config = dict(
    n_layer=10,
    d_model=768,
    d_mlp=2688,
    rope_base=10000.0,
    parallel_block=False,
    init='trunc',
    init_std_qkv=0.0259,
    lr=0.0175,
    beta1=0.93,
    warmup_steps=95,
    final_lr_fraction=0.1,
    doc_mask=True,
)
Each number is 500 + 25 x the weight over its row's rms, rounded and kept within 0 to 999. Layers, rows and columns count from 0. Numbers have three digits each. The size before them is the row's rms in percent of the matrix's.

# down: layer 7 MLP down (transposed), 2688x768, rms 0.0572, rows 815-846, columns 384-479
# up: layer 7 MLP up, 2688x768, rms 0.186, rows 816-847, columns 384-479
down815 134:466503517500473466506495500552495479520527500470536504539497463465518494473498485534463529493476510487523478488502467457460503505489493523532510477467511545533523521525562469497518457471489515489513507500507497459516497517513504496502501516492491520490511504497490511458465494481497503526
up816 093:489539480492487468544524488548504468503486512518524468475473531522526484513460464515490502525550512506566523542514515455472511455526533452520493493483481526442503510511509482497483517492486498494496480509480518470536473456489499544463504508508503452483499496503475473512515506509518531501
down816 092:457502521490429551524501481447497508521511458502529505476496506513524530501538477511455519513553487500532482473498489489501516470486484511501504525471537485509505509519473526504525469450565506469538484505475498575486488489486521519507479450503535470518514483493542523518484484501534508480
up817 100:470516563527499492522509477461495490508540462481465525527465458452474472483519495523467512522495476488538490515433509479494464520499523460549531515519489513497471511473488496494511580467499487487481522545476519486481470480493531487587537484521508486529509529505506476547460498447486510514
down817 108:493508527504477514481484467490493518490525504479503470429524456491473518495509468488532501498516481492458528508474513469498543535506471517528489489490488490466494516485477531482520537511559515495513521531504520507470540473560538508537487546509520521470507511475519504507527487510522505524
up818 090:505520552505505504531503479504499479496522473503477473492509565499511508500504475443495552475551465514488492499494478512484511507494492488515518499505509488495531468487475481494516492454561552522531445481500505486486504504533495493508510515497489500500499504502527480470464501510490504532
down818 094:474518511536501466501458493504493491455497487517447499530481531514481495482478502495511531459528541470509553486533485535500505523507487526524484485500484471500513506478458502479510507517527515503500469467510549508474472461489543518500527514527510500512503507478455497454465521455503472502
up819 095:527529455492530476497519517520500458538443541482465507507530489501499525511504523460510485484501500510510487527559530526524494502487499505551536446478513481475497501514513477508552482469506431513534527508533505495487530541493488499508536480456466423490490484484528550524543540468497467487
down819 097:529502480510537528495534480522506488494490497508503514475468526524510506551520552515486463496538517454489507526475524496470501499453502515523507529469453491498500489544466541526486492526485519502531530519516451512532530492504496509505483504537507508517508496474491474545466555553506451526
up820 101:460469478530510471530538457477448491473473477517525486500496451539529491478525470483460508499487513504506534485498517491492518519501469498527502481534491486509531494520492535495521524533493495536499501489522513466504476469526453488488459465487470507534538479509447516514523530490500522527
down820 103:495509470529523523516517500522481444492454465545525493497445462494472458497536507525474486521487523476528483512496501507492524494497458506518483493507547525549536530507517512449521501541526475516492534507496506490512513515516495487477496512459469439534513479440520481520483503522514536537
up821 105:513512482496521498505449460477487490490519492492492544491541482478468527507518498527496492499495522471521515500544525556487482487495524506526484468497497466491512457476522498527522487497496484519436472491507480486498503473513479491511480506486511495539486498520497498486516503497484533519
down821 104:509494490499475486505521512505524502531499540534482548529525525552473534505492493499530511518524499545533512505484488510520470485533503499501453504466491485494514501497532513531485489510504484519504499482532491553457462506529497509524565506516518540528485503494468494493528461527497485525
up822 105:486491516509505517539455486490509529497482508461470527472460486482532504494509545498548541515483541485501525503529488494494522507481506523490498502482453473472479501501507489492496503480482461524463551489459513542509491528512514457502483450515519489529529492531497482470528538478486486513
down822 106:499462569449493502481536496508498499490484565451527484497513503472521489491529487462509489474504506502490478474513507499559561541531510490507499484530519492518487466546480481543513498497492496511511532465511563525505516539525527437444521500515474473522484506481484521518533492515511483524
up823 103:470508487542506486486460498490520510467494533465513454508497528517520516527476498500532524487471477499508458556492472507468511500491510497531554496518499502511509452545510502520493535503481526479482503517486493502532545483509505495514521499454480504507509488501493512478481535515538479491
down823 100:494510468473533501509495491541494554505490487492487534540535490500505537485498485537501505486497475499478497535505473505480492470479500539508535475479464511454551409568490507505522505495502479508563541512498524558521497523491466476543520494444454503496475590470465505522494511506508490540
up824 098:518467493538498527501447499472516473470481511534543523537517499503470457533547545456475514509454560526483513474476509542520539509501521495499494505520515458531473483492488500534505505531552519492513468525533526494513511505479520497522472501470539512457475518523522515524480491519507475513
down824 105:485524489489451470483490510485516478488482474481441529512492473494522509469531508503537458464549477489503499489494507512531504476496514559534512477523482465499479509522504498515535505475499544457502478478509495512475497510489498495504507474539500475508486511497502492484470442508494508519
up825 107:510496480503491485520474483521497488491524511534454492482477497534522496474473480473430475526518515504508509488507563490555481535503494488502454521477513527503516541456535476508538553486512548536500568505531481525519493502545480526514494537504482488495520502495461495473529496518541545456
down825 102:513503482445451499460503512510505438506512479515491498497536495477494521490484451467518454519532530535500518507528529527538455485489491497509477518503524475499511464521512547549528473472526534459492508493497488505506491502496517460454478447530522530466499473523492464512505500477519478468
up826 092:517531519497527476476498484487485500499494486513476502472498456512517525474542517509427473504487483477489483532479495539446494489470522493510494505482479504513470498511497516480496501578508452497447538483510556462500533514496521465474463508490478517518528517467522498485501508507499489513
down826 092:486515487522478509522479495518530472491504478515521522455494533471506521512549459494519483523495485550466504463488526488491538491504489515507478501487490459461573476540561455531517486510519510520476521508516477516494509502504493465498481541485501492517542450471500491478520517510506532504
up827 098:503492473528491481519508504497525465479508492507501531523463485509540496482488520481469511496536468493447464535494527531503543523560495523456539538519477442527468519492559512463530514519564510504514527467507500486519526489528475482481516475520472504462484466485457543516470457492497509479
down827 101:465487505491468496505496501482486530479508497523478477565545471519476475479496527514445494539535498536508480503547493515500483501516494520479519484513498491519526485502522564483485507472504490602502441529527499490555497499471498500492481495493487489496498495530476515490505548478518540504
up828 098:533525505498468495493493497568524492478500477448499519486491521475512450456485469464456480452487507502517515500462475502498501460489512535547512492501525465554500505462461499464509476495541495534510497525441479506517485544486533509450501440526484501510540459519458497496524503491519526500
down828 100:566472489530523478459520522488524517496492513551480523527520511493504501472502524480483472470489490500484511526469539497501503478478484484475503506502494459488468492491492553491460503482508478501557518463507489482490496519493485474496507457512528521511501480496498547485515461496499531507
up829 100:491520472513495499485548518504506496484496520492501504503506475515546492488531510510438471532515481490523557513484478484530509475472453479496510503464485534514524497469459503496473490493476541496498469471506500496485507527498471484494514485466516520549490496511526517496497517536454518483
down829 101:459464480442480474502487491502510511497507494472520495488523501517509507473555508505493535467502486500494545518509506502471474478531486486526519566477490527509515510529482553474534491505575473503500520523530517481504504546490510512479461520507516517516512528492549517499523503497452462509
up830 097:489502542510497528472496462516508484497478494531491466517457523484501501477514533494483533550507525467521517544517481495480499519473482558476554513523493468520518508535514560537518480512492505469483484521470512486522489521549566538493463489526483486506531472550490504512496511515496494523
down830 099:470474466506460489506477506500558479497507490527518522508512477497494463516510518486503508503512505571477526481489466497517477540476492494513487497529471549475517473483552519471505511486482540465530502503523526476550494487545492494566512514498506522495514459502505464499505500489520488522
up831 099:524467458506521486510497489503526501441477478558505521463471509490538526521512467516464529495534468534491476474480490483466481501496540494465511470513488539500535556505489486534526537563503531473501533528491557530537553466499493506522539554508512515494498507504507520509472461495544527501
down831 093:523447459524483494541532496539518455483551544511502536503497502492506537468528540546485531523532500489479505481506509504492532458506513515518512540492460509501515496477507465486492526514459507493502525449534511495518514516510506508476501504524523525522474433551528475470481463485502538500
up832 098:496493462456476508513450491531501473513516491496465541508491522527499472524511461507465500497536477502502470482509474508506524529512508504503478484518499451497489503457529576448462554556510529534457502406486486496456480475518465512451512486490489514492488501559511500499472468504501485535
down832 103:489493498476504477478486525525497444514483508505498522446461443521495494473529516455498534481454482504465476489551459554497532509530451530536517531517503489497464491488518514467525537512498481522518524498506494481508535504512512491498514501478519505510465520550515484494491525476507469520
up833 101:521519531534470522489543476533451490489474516503513513513554502522497467481492476487477533545470537497479527477519448473542513508520521506489449467516510510483518492492522496473492520478448512539483513513540524521503523523469459509500478507529526480549455507515507426506457496495464534544
down833 096:519506491494493512533481496489491494504482475496513480509474454509488490486483486462425494479512550507502492477483481505466482498449538499470544495529514489540509513488539542505545471457534498453485536514534495483504494476466535485506471516508506514500493522563510466487471537499487511502
up834 102:514525468523528461511491519493505513491488491483499518518483478504481493483477499531503490514510500502497487508487509430512490486502486517482517479510467471473470503519500508490479516481506488471523503524548524540458521483482539481493455443505490518489510450535499534556460501519519498489
down834 099:501518536483479522519508493508495557488490472508521486522494529531521490491530451499493484520516507542462505541484504507543489472506473543519467487497472532507510522478522512464480484486500496497475489487523502539501485555441488536544475499498558504505491485495492485445515498531463556499
up835 102:500546529478486483529487481480497472542501465480481568488476478503486497444481502479497509467499478494517494455468459478488515515528505486484492462503511504502477500514483466467498488503475465503498534527463487471503522486503497511481501546474494482466569482506518514508500517506504514567
down835 097:487529507511476485519472437478530479434515502484529494490486527486483536518498472510504547526521521500465477484448485447511484520527518540503511487476486521529493474528538511522468511498480471492548527486541484518508507530532479492479471510515561492444499536467478516476500521472519473457
up836 095:510521526502511493505481507523515507501494501497461443500504510498508546543526505542537501463466532505465509491485530484547515530529503479526496472481496488449503499485487470469526471497512487475472569508495520536493437533482513465478472484489510478518549517501467506496515473542450540548
down836 101:479468511467500502516504541486464476489464503505528466539513505493544513479483521531528492494513458520458530501470480493517509461514482517506516471495512429519527501517511539508481486487496501507494521524503521473504503499492527521524492489502505490462503447510517524543492491496507498500
up837 104:506501501503518524499522467499505498513509485480498505486521517495484538474489499450503543496511475514491468499528515503496506484504494500513493480521484528500515494517514575475508516547515475508484466506493464486500526489513488528493517480569543527505517515488489496483477524545474518522
down837 092:499520462517487489470481477490501530475501532495503528482482452461498496508490514492509471511485498493457453465509472483501521465510503515461541504502497510508561493488510517503525458485477510506554450520506473508506509476489520485485491497503471509487521472497505528493554502446516492495
up838 104:475480507508469521486504512466483475454471474520497520493477500501505502483465525496513478521514490535473543483478468527506532476452497510459480520549483483501558510482492504520511506432509458510497488468482480463513503496517555552529507489471514525488461510483526471495534480470524456463
down838 102:488484514518507490477503478521475503490477542507534473517524485467455486477513534472507510515480506533497515505463530487514487512530501506524511505495440482477533532478542500516505548487506533425498497496458507490506490480480527481516492514484510476501481503471475477511495481512503482528
up839 092:486544500489526519495505489479488536534510541496474500501494525528523470454531445503464460508472500486502514478477499487535477541524529466506509549496498541455501500489462486524465493541475548499488466498491470538572466478505489545499476454504512521505524485501501499485463516534548466485
down839 093:491507500529548512511485463499531520520509483506474545492484499493489521505501459524527519506496498504482486482558487483499491474515514464490516526512524516489554498493454493475491481486476531518502513511500500462529479505498519487488517491530476522486497462515501511492432500469501491576
up840 100:501539466482476477461517521520466509470503457489460527506485454513521491510489465496474473500483489468525507489503531469489534536492491463489465521470536477484524475513560472483510481490500509530492463489506475527513534490495506484485469501448456490480527505519464506513479496471514477499
down840 097:540480532483507460454505482487525492510481488488487528503501505515516499504494539504515475484453442503470503488512519508480477508517473515506515533511456473462507450506499494553526546514518567527482486507555449502517500549513486523524514480503524509496521461506505505515512503504535517482
up841 099:515492508491482515507499493532470503493545492515502476509450475510510487493435498542459518475461540483477513475484490498490491497530514477530496498472501527514496526486510498503504482481469484501501497456499517482450544483473541514481501505473491563487497464546494476494473487493506535473
down841 105:497454491540498522478472471502489520483485465527466481527455497461506483518464524509519505529473517483478483496442498508490480510502507469483541490495502511482521473474470447469476463534505493516504512458552535502535516479508528478555504527537483522478465516481523476514504453476515517502
up842 096:554525486536453500495526523488474476492514494550461529468529499506478540493493424522497515479551503521485452512488505497506528517508477514476491477495480487502501512508507567535499514533509511493474491482517509442484494474486506531505493480470501525500536492493460487528513551477501505499
down842 096:465509532525474446490474497542491503494487493485524490525526518491515459486523506446534502477515512540462492460479460466531477469473578494541534511534452473517551479466481565550497487489521508486531486497480481513512466464492499509473483453529474520537518487527485490522472480506447509492
up843 094:477491452546555504478516456518478464485501507495500459492497480495500476519492489496487455486498466477513543467513516445475506467487495516492473501440517533437511510545500508487463443521476497499489496451512484502490522502539511513511499492504511506511509496485512515475500501522476436464
down843 094:528506464476526547492492490495508484530488537470466494484504530500535457492512513535528493497528503446525447561489480501489481454446467501499457486532493512496507492518528471513482512542515520532540502465452523502476497474524519522480443491507519478478512480458519470484499508542499509491
up844 102:499558486502455501485518508504464540496507531473479503501501489497489506484467535470517532492503534481525539475518496505517495513527518538508486512495498510530472484535529459480483536485486500539467480528524582525528488485474516525550500477484530520508501501512525467467463519504482537493
down844 100:496473511488491516461461506526487489542517479471483546470503497474484521522500520492529479526507515491518473543473534515539511546504457531473473488526529515508468502542493520527494496511473503454466450487509522524494539477492528471484485512485538520498516529510468500502506505505521505552
up845 107:474498474491491508485474520558471503514464525468471547473539511493527499499511503477466490483482515495498488487522488515492488494458527528513497482467478511509494513482537472482483478498456481477447475504514539496474436456518484518516558511469522515519458463527506474487518468474486496465
down845 113:479495469517509503498482502494500538494455471498448499488525518475492475482536499490506499449506466527466468507526477499462455467568520512520457546512504508504487496462515457492487489539521497501446488525528467479491524533530532502485510518460495468508500475480450489522504474491513531494
up846 096:509493521475470483534533511484529499473564513482495530496489490490495468478489493474471543483478517483488508562495490490520515478481522488475516545529486498519476486475508528493504486513504510488484501472474484490514516445490481466473488510467522475481514483487483484524508527489495504464
down846 100:549452572463460497465478515493517492497518522532507489503526500549449499503545480523494457478503456489478497465516508463510470489471471504497514483503489526455509446533498494484467499486457466517511484484484474499507523475497507480513484553443465500490464519419509516491502503500528505527
up847 093:506471496455506484493478502503533472506509506459491497523543514499500485527528492524470499495477515514543522478485515463511547513499497492512513462486490478501509487564489450509489508484480539477526504484540469497496500557490473527489487506509460509526504546498524474497478489487480501498